Part of a small language model's weights.
Size: 13 layers, width 128, 6 heads of 32 (3 for keys and values), MLP 320 SwiGLU, vocabulary 6177, 4.16M parameters.
Each number is 128 + 32 x the weight over its row's rms, rounded and kept within 0 to 255. Layers, rows and columns count from 0. Numbers have three digits each. The size before them is the row's rms in percent of the matrix's.

# layer 5 attention query, 192x128, rms 0.186, rows 138-159,169-191, columns 0-63
084:170152164104198115198127122146121144097114140102041093126112085094187087110099142079096060115124083146131151118134088167107082106155138149136120174109074123101081093106119161089095150139111168
080:085104082136148098061179125163101097095156117114137089161092081114216219177083125130154120159088132138087102160105140148119022052131124158106102136145086121158147107170107147174142093161117120
088:187189199078133148092122160159131171102102179123127127140142088118058066048147106110091127106136125113156135139098128088117222172113128150142114115086117100151091073071110099091085170088163097
075:120144168126134079127095146186177168130130120154103122163102144087229121076071065173130088118126082186112149096172100124097102150130128164166117137139125127112154010129163154133171116157146135
081:182135119104159141151140172172071134120128146100100142135151071177138079155102120074107106142134115164164151147142131121136123128133180149138141144101052119133088205108137143144078146095189142
093:131100123139103058158128138165087157132131093127151154172110132134230181145087141126115142089113152179100160112134095117128027081159153153122135174137104136083170132139128190136142152104167122
082:183129141143121120161139131141119117192128172124109154155162138151072128158156147057067133132105142167175153143105165097093123074131161138138121144140113126103133167093099155104104108106148181
079:077099142119109071124106121128130119141135124176181160147117123110172134076133107184142137068103146142139100180127107140147117152164126190118129093199173182090199125176134145165103109136148057
065:232143192085176143183111146152135128064117157139096086116115104099177075115068083151100090168113087150128118096136112140159148146132154129151100142077085124175037110151166115126125148123165125
145:059101091126124161110095153127140092148139084133097098093077129139203176161087107122169112153126124117080096105192140159108077095119119100105146135167146153101160129170146155133164088155069116
104:219120152130134106173125128141099168141104158097114131148149155114118089156106128092096118110114121178160140113118088103127080090144170144139105156069068124170077147090128156112124146078177143
077:187124193129126049131197125155116158114138129108159119203102068123151137112131143133112150137104149155147147112095082126122111129151146166146143140123100110132140124102103145177124177110216149
080:114125185128126138131104124108204116143101117178089117079137127111114050155129140131141161162093111097140116119181155114165121140055112143102117100167184117102159086172141139140186098148107152
079:135094157178113175136048153147098140186086122114094117074134148061092026140083151088131094101132081129126084142181128137126121095157191138104156107109141167191144142101164147097116098115186154
086:194178144170136146119143153121091181079097144108083132163108144147124069180125071070123120169120150139151090136132065111067140111135174143139119087127099193143084145097145105101130084074171150
086:160187188209133085087130158086074118098137164112148096168085121084082112144167120138124151100158150127117155106092088124100170143159123138121196144105171168136156084113110157167149137149194121
084:102139127112146159151068111137129132188097098122138154083157106109157041123057181137131077091168122068110108168178119129161104138176148160133109113104087102111103155107170135151102136115133127
089:112108158148160126125132138154201163138128116100108123152131138117140115081157092125152150092096104164145152168137089114155126162113110132101080133104118025056086060085105120128103066095144168
088:175175184085116042145143123111153170135157142122135133143156134060164147112128106192105156118099114146116161131117112079165118140108118128139129157131125117144128097135089130125158145145170113
093:157134096132064046127175116165085127113168146110093163147144130142163188182154106089117181115124166159144165097058162093126096111135146156162170152135119118145130123158102148156129132122176078
084:084143052126058079096159098157128165139177128173132138087151130144145160153154115105110177134166154160119150113087203099150115114156122142131111131156150165065187140225087147170116145151141086
110:089125121138126203121091151108105080161060110183122139071095155120075059122113143096141086122161124088134068135146126137116142107141155149094096097140142168101146153146182161099131111150087125
074:103115139055169122055095098102186064120112124116169077138076177163163126101094068150160137085096119076099088126147077149122121135112065106138148134081073177104112080148167102134062090103178140
107:174118110168150115115115144116133159133157154131164089134142135150074207176141090107125100091170097166113125164138131132072105101117110153103147107163133179122226101129136147087064037169191195
083:090118109116175126108062103111186082119111107110160086130087166136133139104096062098182117132137104113088096148154114117109109108114120126080139100114080166055096105104201132145113087100126113
111:178138083117071128143161152150043173140132174188101144114165127108082129179158155080083148107167149146175125134081147130138125108139176177129148129169171088162174172147093142090155118132152137
069:144126144093193122100127126137143146150151126108171182147101111142129107121076153131174123122110166081166103093132111121122124127166210151160163105082149170181076095048159130099143180129168133
093:181110121086121129123183138136097174190150166195086164148144141122093135124171134124113119132140157158144145140050157109121144125154140150166080154149162132145173126149108146131157129125168174
073:149125209086147077092157104141112137131080156072203122150109185084164175134083112113092142096116173105108166082162129158161119117119129146113146146124152102143150129071131149114165135126151139
114:183132102133120123114148177123056165164128134188112145124179174116107109157167110114106143156149165138155101159097133140110116092138155154117134155165168093116228173119095146103128115180137155
082:143122157161137077162077113107110132161133140095120128119107119116131179181128169100098142102133088198135127155131160152161114128142158161099167068180195118154142171063180098121186084170076098
061:185186081155071140138167113124153137081148180146119131119153150139102062082149081207098163141135105138158156137107185111134170147095153173153137144108088097143114130152110150124123106055185175
199:106127163121157166086078123148168104111104087134143098115077159145170100113075091148197106162115119081096107076169117178085132148133103102078121124086116173073097113113169133145078141160108096
126:178135135139093101139190107121068155128124177141124159142188118107094100158158132151076159132142170169166141170080169101147097096131157164133096150130137116175150164143090170106141144094180161
075:132103086091146098130184138107131145137151195117125162170169162110128133103193118117064170082145113148147155151090152110159161112123145175184154141141161103148150147132094128132169073067164178
097:077168125134149151128071112117128124143131108161041077127128184141080073115168070175146130140166095163119103079111194096117120178093108130143132156132107121099159173134144156185125168160133090
095:140037112116082177123122126137129077150101145150099112083134150160111080184100118071115175122176163157161093120115130144096127130142121105124094149098098167130094131172159178119124098117150114
105:166159106102108113155143119137119192129107146064108119116180178100123076103117139176107118147123122114115134100085149121108120165139104113111099100134114132186094174155066128126088147113184130
099:150072071133185125083116155136159159111124171110162151212104149137078210128123088124101104073161088149071147136110155130104167128136154127111168098161154170122176120092117160133099039102181164
090:100118160072107180191150124111078107150093126164089065140158134068171171145099137137117135110197138195122077099153145141088104134099069083128084133145117151153130097175134103096164133181078153
086:146146086079120137163175168109165153116132139135103119138111132104181036119112136161124102094164102102187111122120149164049119128155137125150164154110133085142129129070135103121145115167190151
099:119169095156077083174168087129149096074150142104125094125160159132075145120188113124101152110135067169150113156093135086127137092128127158113133114108091131125147173089140150141133069102137132
089:173116124155098048111097135115124218129118140064153147130136144085122109115152082101123195143087164134139111131096150091148174124143198160124172104114136064093092154085109142198158158062132100
101:133132075157123105086083097116173131175178127138164159130111078140099198139156125123113167063057129109136130167088073104163168139120138152166118115115152133096134119117097114163130131141133116
083:166099135126149179160086138134131148188098109163095116122140094146103169172098156124127092117180154223132127146138133121094107175085091104125083085202167190227155102186128112123080130180122135
# layer 5 attention key, 96x128, rms 0.185, rows 73-95, columns 0-63
083:130152120145150168136073145144163126102128051169090085137075089153174157107068141154153074159157110160067109140162112159130089156132118104133137121180076094091165149141163140138072171144086094
116:072179155109094105159175130166204128123164108202126149086134081167130162138132168121136118152105142111127138098180064094114167132089145148111165133122101090151126141135126123071150156088089113
073:112147117148167153129070157164169123113132062194115117124118059145195167126084114163162084133154150132100098162168109190116131163136113138143121090123132110104158158200156094104093171127085088
060:123110127143112061136172087144101162137167163056153135182133130108113134164148125097097136088097103144112175109067113091094110095123152134123139151054106128135048130111086158177123146104192173
121:100175105112157178115105144210156116132101085190058088101105110129184149151075122085135115083175146135109155104150136176117086191120114145102173153124103083118133115157142082097119174205076113
061:093138116137124055128117048130110128145138111091105160135177177099094174193166112194106157081155078147132186127104156101163056111137131150123152139117125105154062130110115156157086145143155137
108:086148091127130125096112108153159069122153046157114098102145129178146175111078173105164141125145132138110063135158127182160074128169077122144169155183093146102159125157170121123089145192086104
068:096144158140129052111180070141154119149166126094152174147206120087103185136193129195101130140090103134096185114083113096143107120123117138109111127160099115146084131104090167112138155106101136
108:115141104114124131130117162162171103070109113165099107101092111146151169117104133101187084142138174159101077153141065159142120133130102140092171108133123109075149095194119132067125131151140096
199:131150142105146186109104161157163093147093074173097073100081115148180154095058111150191087149129125106092090100180141182114099160135076095100131125156112121107135093131167119136120140171082089
042:087146098134142175104110130110118106120127101174115107074112091118179099175101146100140098132189156106129085126168126188102144131131135098158127079102157179130120181163122074099148167138066113
044:093124117140148056122159084178155125148147078058142111170224155151132205128124143133144130097109066151112145106204126148149077103116103167148154159205109095152146107164159158150124085145120130
128:137137130124144179095093151158162102131093070164113067118093122158160177095061133162177084157120120121074093097168132185132087151140057079073145119175105146096148105147170116143078134180091105
080:173106162119089110170090122097118164126057207086127163119106124107135157136163101168124114186158134097122172150085149115151165126158148170125072117151138119164079140133092140149189131141171095
096:157154104173101102183128125177081139144136134117107147143139151124154173177121126123135128040071104154109178118156126106126128079122134176153182084076106130160076159184152133146130123124175142
091:099153107110112165053193153143130053162156181087125101075111120134114128108106129123133114155099133029147101092135144110160113114080075080138129134134109164119128067120174128158134114112149109
094:142203175081101159137176154133177136136130087198100120111113153165127161125113146105142089204081167137114138092136122103122142111106120120077175110153079130204105138118137123155095160121120133
084:085106147186116070093092104094155155083112135077178150088102113135115054121108137092132170116130097080096165142157059137160115136130146147188187088106093159087130193122149125204103158109142139
085:125183194085130127073132101185093172110112147167197117107101159116142130138084126142104164094113142067072140163096116125164114160080125148121088156141098126053087112134092121174149165135125192
089:166182139107132155137146189098182163133126098162106123118120138123152137065086049189157108186120153132066101151138121146113131162129119100101089151219130069119188115165122139183159141130138103
102:124177119141135155092172143149137061116136092161072112161114129159131191112129103126176092166145151149130090103093134167116086165126082137161090162190134121085170130141153118073114123102127065
092:115160161155124173129153176118128131088155120203079131122117122137100131106159145169143105136184149212137166115120121114167097151132146143110155155174164094102144203120149138099133086106133093
095:075098138133116087141159117139129111086141182118152153107116117140133093174164155096123133113097136120147166118168103089156180084093133189134172079042120147147064181175137129081163104091130110
# layer 5 attention value, 96x128, rms 0.132, rows 64-95, columns 0-63
115:168139133137141125156078083133218113152096122142127129149094099114148173118107162174113086131102069154103157127133100130137046136140100118103064150178083122084061094121143237138110152145115134
098:144189163083105145112145148138080132140153127158129169179105038132107178119135112160142113139161167124083115106131140137125138090129130121149208143139131057134085178085118113071105126116124172
101:118173141091062113118109167147086110187118140105142151062141109092161176159126146144116138095082122097180121097164156118148183079147069122080185116089147128138121110113141112151175115139162138
104:134141053202118144137091120160058147153109129128106131141084132134199140151099142085142129127170114112083108141083221135112059086178180101101092160115065084068075119093095133148141167132144118
116:153189142070111103075179135138168050108089163109121096125115201148184186155102112132113107138141082183122126080129147126130160071097085130113138153120137122162099104121125105137107155131188175
098:156168154124185165092041132052205141170122171163151174164118163199090105102154156170125069149135153163074122104120103127104131186120147147110162121177148126126137113150097144171146129103127143
098:109169168147147110142184094126149144111122141099129129076189163090167155115135134139122136091125113089126113093167126099121142104067089065113080133087118105133101107111119111128176117163138149
103:116124109130087136125137137091175106148139094107168136087147171093078102077154160099147180071109118116187096182160139115102183154112135176116086129113190155099147110158098149143139080101121124
110:114149124124117152129171132093172176099192089116130123165143125137130128127138138091146085188153128192133141094115089136125129144102106118139113124071162064121119140176108088200080078114125141
083:140106141147126096114151171095208131145080135071132113112113167116207105132117175183136137130074115119135148135138091084151105155066092162154130112143086151073139127138141137174158109158131150
114:200135134155106150157134138154110175070104116143119146159137140125129153147076097116139145135134130139081103126085158141080106104166181105154140147181150121079151120165123135111106101118144145
115:165143107167089141121095144066149155168164095125166122074146147122133065119151092169151143113119121117150101199154180135137113135126158101113129111135194132105194138062142120118146082099116115
097:144064152190179121122126170114124156122108131114126119132114151180127114161140110170132087109114114122099115162114080113136087094133137112134116117103094138127161148055173066122144122133125109
101:098155141090064137091180148118122093167141129169135137153130079140165145144138183085094127071084096086153099094117110133125182045107111079108140128118134129127134093154077096176145173163152119
107:124079141156115123111144182086114073211127094144181120123104098130186117117160152151125159097115109115111133144098133120155188047162086144164182123173154146081146137123162130128164152112116155
096:152145142127149129092169129141016185133119078105118166152082070169162168153087127149152139183129104142152144120136164127114060018169144130096170133156135107118136177169121118113128070118141150
112:177134219145147145114116136096133115163088144132152124092107135141021141073145106189159126182124128100073115130153142107134166185202137111117151099147190127142114134082113139147108056107187153
104:171113117151182120156112067138185140113098099117172089117176153087156181124159061112113102146104147193095118164136118121111141143167117145061073126048155167101088116097074120134136134119105165
100:207191122101134165128120146172121162102098182142118114132097163148080122109085103100115069192110139159116128138087150122084164103151115145127114140083112113146089101073121130117117162125194120
106:090050173106114078160142127100175135140129134091163125076177096097159093122145108107125187090053162098126159130156092114114193151090113166164090095115158202115165111154112108110148114113101129
088:199121189101122147146087096130248110107086188141131107136115175130075167092123090195096125102099158171101181121143066151178155185108107117157121131120165119099096098138148118113117161130150125
095:032104176127125101103202053120189081079128063099125120114102159089161072123150116157116167146165102152137101077161143128176074124107084062127119123110115071119105160151173123173086110132137134
100:132148111137085138094238164112104134184155093122084094145096147112185130152117183092104087163145141086206120136128119140125069139133138153135162127143136170106186122116127126094162114140119127
097:141077116141161104143079081132096146144062122054162172117143128134193167143123117116173129139102102136070171109099157145139118091157153125130112124082101109147092111147119081151107175151155132
095:106142068164146186094158097066166132102118125165140134155125181168073127096152122165133176181222162164158100145084156158126078190127180137155099153184185110089142173136122130123118113104093169
089:198149154145115139125151157139058150122147160150106057150109076111056157124089086093118107116129087137141109163115120096114147122159097114118111138154145128156135129124085143094087057147138107
111:110171143162079113102127142106140122133125101129156119083081129154146127109123117152130152101117110097165119140143124083206100133116115093131149129068134065113074161040145110121176113116128128
081:106146135134128148107108094066157104080152161144076159133135131125082114081152086198143175103191147138142157128170165152161129184093177137150108131173162123083171157174155122091111123084084117
097:045130150135115112114178091122185081192136083096139137132149100134174165156150213144134139099145069113132139053113127136107097115123083093121081157159108145143114124164146144181117130148078126
120:155133124116123131096138153153161168157093146132162116120157129225086162136099233101114114118082164163173123153101103092108090159100142174051096150106145133134138142169149188131122142145096134
096:106130122177136149138095075056211163147113111143160147123143146156172118133158177173157146152093127136114175132100079147140086165140140125160071121164145153118142137128105109174163140096099112
102:104162089166114166167142138146078126187093106169171150109131164160066144111141162130167178135095147150101148161130173108123106120152145125126129130174201162164197165099119171103142137142124151
# layer 5 attention output (transposed), 192x128, rms 0.137, rows 128-191, columns 0-63
091:086150130172077073118150137086097125155120138192181129148162116096146140131153149103136109126103092075100123156126130126099123112145086076185120210138182124141184125159071093069138154148128101
087:102111105146163118107131157132190040120124094068157076091157139101133172146179120143150115097165167078139143181101082153101174091163108169106111089121146186087135154170074130129142123129144101
112:094113094122104168123148095125071108123164074120105096141121138142140142135132141184111162128183115114097186131128069136128106139105088151102146041131118127133103138166112130180123081109160059
089:117130137119142163155179082138116126043187147137179125167145108140146084121141129182139142116169133118096191126187116075139081159125088188155086094102122094123104168183132119144107138149144053
108:110148121130093100207106143142085153144173084191164134169187119087110140122130154176123135127115186064083150169156112150123113138123105179134130136153121103151161173144174163107148137143108084
102:122123162106141072119183176110159111179138078139091136064165103109104181175130103089157128158101071135172091149101206142131122099094120094138154168070072154190190171129119085083167124125145180
093:149113113137028170104138126126107100175165093178128103168117126143127156093117121109105160152132113130119136156124136119144139212115126137113163202144137135164219131172139124151144128104106079
091:193125133129150089107167147106143135151125114113100166106119040195158106099096128122120063144092145194131094087107181146124117134121141135130159157130102074160087104058130077129131157100104173
115:140105122159179127124115145185148111158121147096166128149109120153078136091121092168133123101163140124105098149098173131107138154120162141087167147137108138123169134055160153100138164142130133
085:146142113174073167128153113137148127105117132157164138160125113150142128065089106099089106133110091115151121125129165132105155135089158091166147218149156144133138072118136127114067175120154079
109:118123098138111121156157098145103047084143142142200139166129119145088121123164137123153133125151179075139132117170100113165123096195071191118107103125156106118148181181125191129156148152130126
106:121147145137111072070161094149157068137101075118094175152097123150165115157129120133187090122173060169108150112117151147099136203123121095131123189174113140143123104085127067117103136110153129
100:076158128149103126138150066175117114050101135137059163134148164111124135130116112113124147145164123115184158106150068108185130144173139081166101107164130153066143097186164157165077118153091115
097:164116145088181124119075102120129121140160078140118140147158152120058140156166125148144130143168124090071147147171194149132108182099139155141147129141105102182133160161159139142162059107109113
104:122167115115159113076126130157163122095079049080109126084136100178086132178080128109116096151122137132129142100129135177102143172108170145140130132113139145132043052105107082154117113107180083
100:062077084141125180182144069151099089086146137126147082165140130144125133150132135160119110077166136095105162148094070128132103113172093175127094095094146151101111154179098199143132118175179096
087:077113141131108067102173146113115142153122041094049180142133160096175176178140138074175092113144081153188130169111139171123178099124123124097079152114109168120120144084121059079122105118031167
097:084148109130036114102209116158073090125172157149155142154105113122172104109094140150150137118142169129096134091093067122154102156127129110131173082132173092100146113126155106159144144123158092
128:072123151124145062164169097104148124153145129101109189116157186105159106147184126132158168072114152121120098091124134107147084101117155118092110105106102088095107193134164126121105099164032144
124:157161103150095163092106137153108145124143115110126097159077100157140109098098123094101104136145114142143123105104106134145148170128152115112186108158156128141104034103143154162115155077177089
097:106136134151098052133133161094100113195077101147127172078153146134124150163093168052149147144083128134157078106111101164119125050172138086134131143125131157143172142152104145100154143103066160
113:173108135132115156096072182132114129142107145164170118167140077134109182092106153129113108128117107134099118205137150138109159164102127147150128230149142160174189109095105138096144158110143119
105:167136148109166134123086126133190121096094125148137161135132129134115091097158104166144134124131117120094143121146208112099149190052168129163129200147111099150130159079150095136103157135148121
108:075136072168101176155160089181059151079190104103154068199128131128139130130060121148103125106179173092126160125105068129139110099160112170111094088150147154099114092154131185128087136137170078
107:206120141125174149115131197138156113135132139138105149089124039148101129103092146132130094177079114174158109168156201111117157161132134114145169148087089146185179155102110085117182139126157207
105:099108134109131084180141084119155161135128165127102171143117196093141109159211137135162135104121137124123130101130103144140116087150119140094123080113132092078083174149157142153124100170062159
101:141104087130081189142137104127100134145126129140077133106111105145157160124111156172104141176139071186132176155163114145094087129131100126104121096123118162153159103168098110178101080130163042
096:172115117162142117104102194131134127172091134128136122062125081148134153125072146085118084144085114174184080121097104161113145110187096076125148140113108153178148110143079124100160182079153216
114:158124092139112160112096130143065146119148104166150084168116074127095161100123114141086112172149102119118159194151151135117166164115100149149147169146165127146169109118100122104151139139188085
114:095135125087166120159156122063103120177185168151060157082142090105086149128181119124123151173126067112149084133140151155119095091118126113116188046081114107147149148173103100141165059167102108
113:161142107161115139089126113146120114119132085133125128134104086131106135083084092094124101156147091151153125169175195115106151158130131090162136210149130136145181071083124093088141149123200139
101:123147163102213118072145117115142084094169057124054153092129049152137127110118124163129073142147127150156105180127173160103177215122122135114099120074076117116089091095094060171171097113139137
124:144157139132182127162084103179154159139081135109148144101101114119123157115079174124058137150114164121146097147131125138147151184184190145127082123168133131114176142118137180171124121153109148
101:131095095139113165172120085140042200127103157124125180125136104122129077099044178084094127120094111127135101090137083082158120151086124073203095169135103106150083098128112141122110124158145124
091:169169132135124046144121189100087105147174159152174137127083131115097093143166133109142128104123158119097127110102142157173108092150160132130164151171149115131123108171166161122131195088128086
108:101151126142160190170129154128104174150149117079100117102131102097178179118158127183063114142119162093115066165167131132138141122126136143110107077125137131180074155064129147098170146145096182
112:129144157156185094162097160141123112153108185075139106073127103148146127147092147157091121154157128151103160135156124173148077130134117086074086082145116127112142130154090129162098143118169123
099:156095111123130183160058131170084162127061179139132186113150175136135159123088164144094128143098130163095155125103132115113135134185108140196108123187144139127147117093134094129099152185130136
103:167146119107174035160102127116173172127156116118133159086148076138095173151198177107167094078142122115106075158181131185131134107100140094130107100106108148148122138120120136105162148100158164
105:100168152139105124125127145137160107098149130114141087130109176158070165149173113132174192150149136149130160125118133126110183116155146104164173118119175152121127142113177141082117146089147118
107:143143126148094139108135137110117099105108083088063147127199142138160105168101172110137117179117106206109207119176169116151115135096118119183075157120124115107054113129093071140123099115157108
093:153149172140189002134115148077173104174139148070117101054095132090149136140151180136142139131138144128109074140102166183175106160139120151136094123167134145116190149126125166155160131123112141
116:126114126120143147139065132157124188148140153126095127062135134116135149074057133152049089107147187088124119161196151113099074156095139132168148091124150150221102166069081112125140100121125135
115:131148114117158102084093123167196120220125131113127150115115140120127126141151115121092181110120154115080145149110178080143131107126171098152151168109161171142114141043152137126138154130095108
101:086091150151164128102135144086183179162117167086134103127096100102164107115165169112138110110093113145108078122119150149081080069098108181059152162070115127190112126077079109138166110156131139
108:103149132173078072155151207131057122114083128118097130085125096153179166134189177147194089152128115154145105150131087181115135077133124109131088092113152149099131151154154112095132164109167119
107:073088154131100100134167161130075110133138143122125124141066123110185118120167111101146190137128085128138098122086133133156107104153076110118160119163118118135142175149124155072088148111092160
090:095146105158148138153142104138110209111129118138145197100082126122152076088070081145064124179125167066152115152161094089143105159100118143148152108165131130151069123092097086129150127145098092
119:152129137120125168117083062164127173110104169146172102152121128146088130115052131140100097086118098117091124079101158055118113148135178117136194187146128086120156086127142131156133121183158107
112:152155124125225174129081102132196118147116120096113086156140115156150161140109127082056116116150136146108191127203174091116136109162169138089069125146109120136100100105122194096098148124130134
094:177106138126157151112101105118121144131117168078086122144199200138143129146086118149143116096154131169109123083118162112115080137138148117107098108111130106146125151102103108197082114133117110
095:158128139085156007100126123093181091137167123137129124110050101152136156104188126092181115068139147081131149134117115168116127118124102139116148097110138158100157118131145177123132139085152104
095:156083146096147090116099081157149156122124194157148159174094131142063099125093143079130120144132129172149151073155176138094119127127183132108132135117143109109153124156090113167097103162151110
096:141168151148136039122161105086164115119140057108147130094122082125129147137157141077118116145098090113122084131137132153148157116101130111137149142163111096079145094151129101077152103117148156
102:082166126212104120131168200072127109174144116087080090093150157124180113145133149167134114141190118162133124194145125134158121132135120117163050115138150186121147187099128106098143150099128123
100:122140153094195120180158124124124137162118113107181186115090047159137131147113127195077107143091146083108124112110114151139138112104135190075178095115117101136040086131109150179169088141086161
099:096098111140116227117124153125120164133128136150126076136216167092124142092093138144094139169144107158139183156132206074122145128106104114198145147143123139165104163115123122063147144134117134
094:114146092132132199072089089145069132084111131145068064153150173112134081135079125131095149123156140136122163112130129040123082143139150068104117142098124108136182169135127129158096099141150073
115:122152130138153066133143141122108136141176128137164109140111152085111101090203157078135127109086155119156130121111166089140170097115194095111125179152163095115146129113154156113184172139100144
088:111077121086093126096121057165134138127149136190141146204120134080050098096132090076106176155105111117152161099129174099138158139101127140170180163108142138114105083123119102138124122189165094
092:123174136155122102164142176130116134122130094153180164086102059129146173152173208122111108143138134125136119185135096194170157129147112132142135117187091142111121141177131153099163131079129124
115:170118102132112163093099136117143130067072136124143099126187221145120190168143144146129148098152213147169162155123148095135157142147109125176070188149134128093172165147160135140093133089142096
097:131150179112160108140094142164171173197119124143154145105124058131137159087138208160131074153115138140136136159131185162152142125142178155133150103130126166186124115086109150114165138115087138
106:109130097131077192142132131171142189133079139156167100134158133144110138144081108120154139124140115093153119122102148115164146122087108135197170177130106130164137100123184145076110179098122116
# layer 5 MLP gate, 320x128, rms 0.221, rows 0-16, columns 0-63
096:104171105095192148113147198152116101160109112128100136157099084129107162132157176150120115125129169112112094115107149097102137179159125107159090150172162102119147163227158176110108092146094097
100:089139138179151153067080162149158068104082156116136096112114120135190084127126102144107066154159115090082116107141068166148078074163096116073092158114099120123096136186176109132170073159071154
103:200107053081155132089144133122099148164107144170094137098124097107128142115114095104162115118154149159138183148119089167109096156157059185061149103065194145092099155151057157113149129152131084
090:176048166128139159149102101124149116117118163093154093175095142179154167167136139126128124130154168139139129189131119160132107119133104078145156183136129153166085075140151111181092079143077085
099:113129074140095105148132191112091136170115080149121148118087145115068168204132161134101086092132079060130105113113177165129103111062139101156130128091079154103115080108113134127136120168074104
094:154143116196199102124147169104168128099146167199095065083107061131149135180137118100108129170186135105104147119136135170102118200131145137115109102166068141073136123196149140117147089082140105
098:124169115112139131137138125162097104096131117125121120087099115114137095132123111143169188104134102143184090142165072147133189090038180090156081093164132101148124170132173117100143187138154091
100:109084176142156184109116105174163132110180140146118130109124093151144068082129115105151093142072135117140122152112051148177077131133094119107096129136155079124164123171202085120083147157150187
095:144182158131127152104072115110127177131062113121070142112177154157119155139116129133130111170160115103114139094179108178105142144069177088127079134120162099061122118119085085111144147157113078
089:115146091135174159129145152134136144157164105136115099142105147132163070138090143086151147121177155199144156088145054125111199096206066162122152101090137161183131110122160110127135116152138130
102:107120108136081155158106151117128097211135148152067086133150153136128203097124032171124130110085136121099135132153123161137155168108180139135174096065144140127120122174122150133120071117127062
099:118147146168165129130098183171108108142040159149226100061116095157089114165135144091116099116137095125147111093125149140137110096128090047119148135109151140157159122141133097112142109096079116
093:103122179120157137100048171117034065150121149132091123129135110151132144097136107133178121080190097104139152127105149108145097135145112101102145122123140110143174225214075103134089103135110113
099:114136143133133143120133166118087097131134173113132080109076160126132152120128088131102126088149127201134149148081125176130141103095171036105130128144110139135128127158091106111135106152151096
104:150136149131089136138094102135118120126142103120143138166104132128152120040104110072138122110091118154113161094171110161141120104118130113162089135089121143126123109149133153081087088118150098
093:176145144144106165056108089061142073106121114106135135106111109176124108153144114141123111116108085167037106132081169172131154108120122109136099155127143141142106071169118117094153103118075082
090:190108120179139148144168132084142091119109169157150055141078132058133139115102179145109124123155136188105128073165131146173121141184150188075161126135110133076140090044151109154130080102132116
# layer 5 MLP up, 320x128, rms 0.195, rows 0-16, columns 0-63
102:090113114087154124123121123127093087120143132134116099128174170134115122122118102102123133145209099168127163119139104142096095101145140138114132157111131094168094132105182096107091172135136162
088:119125117187145124154123185158172106132089180072127120141147169162135180133169131166132115136087085092153130160122138073154113087174145156126167138120115126181096116116137138141140101100087149
096:162129130072083150110095101099145102164114102161178129099196147137060139201172123150155133081140153181089148133103173158125118135081124160127083144073166138184084112125142119126113129129111112
092:130194053122154136195181080160171099158123077044164149129133106147175143112124100127125156077107124122073154079128120141141172096131126118119125082144116133162091163160090166095161116095165184
101:116142117118141138108091171119150186150164132164156154100137123104134140062136108165102101123081214130131081142144088156127108116086082114127164141098102094104160111164102137172133117096077174
094:084143144097104119101151198142126172108185143148113100181135149103145186098127116134159065155064126082126071177080112080141092054107144144086031102116139112163143116093096153137182112145112145
102:088135171116147137127149112102125093042065094111103141155131068111110084134127158123121158138107147151145190099090039104088182134159084104161172106114068107144149173096151126154116132128164166
099:205087146119152104163186132172135102120104149188125119160100099122125158120143146133152121075129077077122105134157112106117136102139097216128127090172082118114076130127150079160129163087070155
091:124148131126095103091167068110149135117140155078170118150161188118105091111155116110042154114171090149174130136113141113089104072070126131104054144080158136190109148154085122173129182157102188
095:159109127119104159048106164114136119042065144156108088126121140177153139108087152122132088156150150122153130130142095131136086169101144111143110158138121143095100183116111195111153163096136126
102:126169149135167107131139149094133173105146149114150153159139097091069091098168116141141117162116079075136114082121113135122056173166131177077078103159108102115085135068108159118164182079104160
096:165137143138143144141121145136202107122133123078094149144136154095131100075120172100142090118113080108072144149125194125124109181159163120131087140154142120194132126136102146112179068154064088
099:118145172191133112114157109119138114085057148161119110094128116125116110138140168152114094158108063136125133118113071121168148113138113108116120105135124125163099161085140087079158103089112094
096:208139094145140108149172090056118082116130103153089120128136151152131107140097110140138129098125182137118146110121156131122092026119206143129107135122132107138110112079093098107132126154069112
098:136140155153066134130203068117156098152150145120164182154131114114113173071109084138138132083133141158138151130119170120081050102167176192069159122161108125125075143158056140107105085140143118
099:160057114097112169187080150135176106150137137134209140151172099148191151171117073129121123155159120157143119150127135068113148131140125055125139163112141167123117105191083086118184177102111150
094:151153116084150160118088094128144129164095146105149088164087161094127132161103120144149124105130088158136158038132161125126137141098111128132117176152078109137132116085123154184099091126080094
# layer 5 MLP down (transposed), 320x128, rms 0.16, rows 0-15, columns 0-63
105:103131159083142128110134141111157152088152091191106140177119128133101111151121143099134168082123076151148146196145110111081130133102071109164114141149093092129157119136181086087112115131085167
099:157121093174138120104180175112108168128160112099121121200139138176069145122190136093095155091144114103171145151131120074119148106123171135143195033133144128133224096117117114120124113108146098
097:053125148151148114136176132145109162056164143125098192146120139135119152109156109144137135104107137126129156100166141081093126090139139166145084126209068091108135120154150123132198097165112182
089:139132105124120172118172143110091120117093120150114120114124135142130088196102134216144089129146138141179157095118129172104182148104104054094117100126071175183087084167072148094138080079178160
100:157127152131137000160135105147094144171120123102115145121104077110133106162186196057161139154146135105114128127180122092126158110129199159132078153131140144153087145176135113075172068093117113
099:078145135099160072132100178111038103092155197076095129127167132126155188057144170088190119127101071132157129109125110138123130117150157139112160116115122139198106182139163139146148170145137174
100:148155124131105088122166113157090140153167121143173104097069162157177182148094168142147193116126100148144135138098142082142149164139115160145128085108127124094118133132138121199111169175152151
102:092148115179155195121138072100080138171101165156145100132141104135145131049111196124126107169155141103162183141119143141112125113096178083154090180145106123179150119157107161180131126121073133
098:070116114108150142140173139118115135122160151166171125181115133173107101128161112095099175061105142101111180086132116099091091060164093183158146102122140132171166177125167150118158147110160169
103:124065085130089207050162167149117120062124132172105080101097115115128149135173118104107078132152172176100126131220155130109094140083133111129125111099101126144118150133095136165124147124150168
098:132131182108117176113116112136155139068183119161135103122180057099110116112147213113134127164145091168145147148148160120122142104159105102120118125097149084075117119147087171184126082172123148
094:186121151132154112141119098094139111120098123174144066093084162135118112150119131110084129155174180149129132066135105146130116094082105160167159071140120145109055186137130109109027171108129176
097:139139106108083092129199098130124178092150103128096145119172086088079132171146112096085187129109093155127121114144136111092213052147202146129076194110139149168142077094212117109152085130131156
097:111127119085098183104111095163132163164169121061074153172091149093124098172220118112119081153154167104163179133182089156116130156137114134072109155118102124110158128153074116108113178143153137
101:101212106132063103124165084125120112183173131143134178085118131099152073111192102095156109115120139131091092105092157103119107160121107119138121110077094072122073133129142153129152113110112125
094:178123101146131013118100153187135184107146149128132077141136172149103113119120149062158122164129166135155103161135161127124102148142114164142146044110108157099119105178117165097086122136183179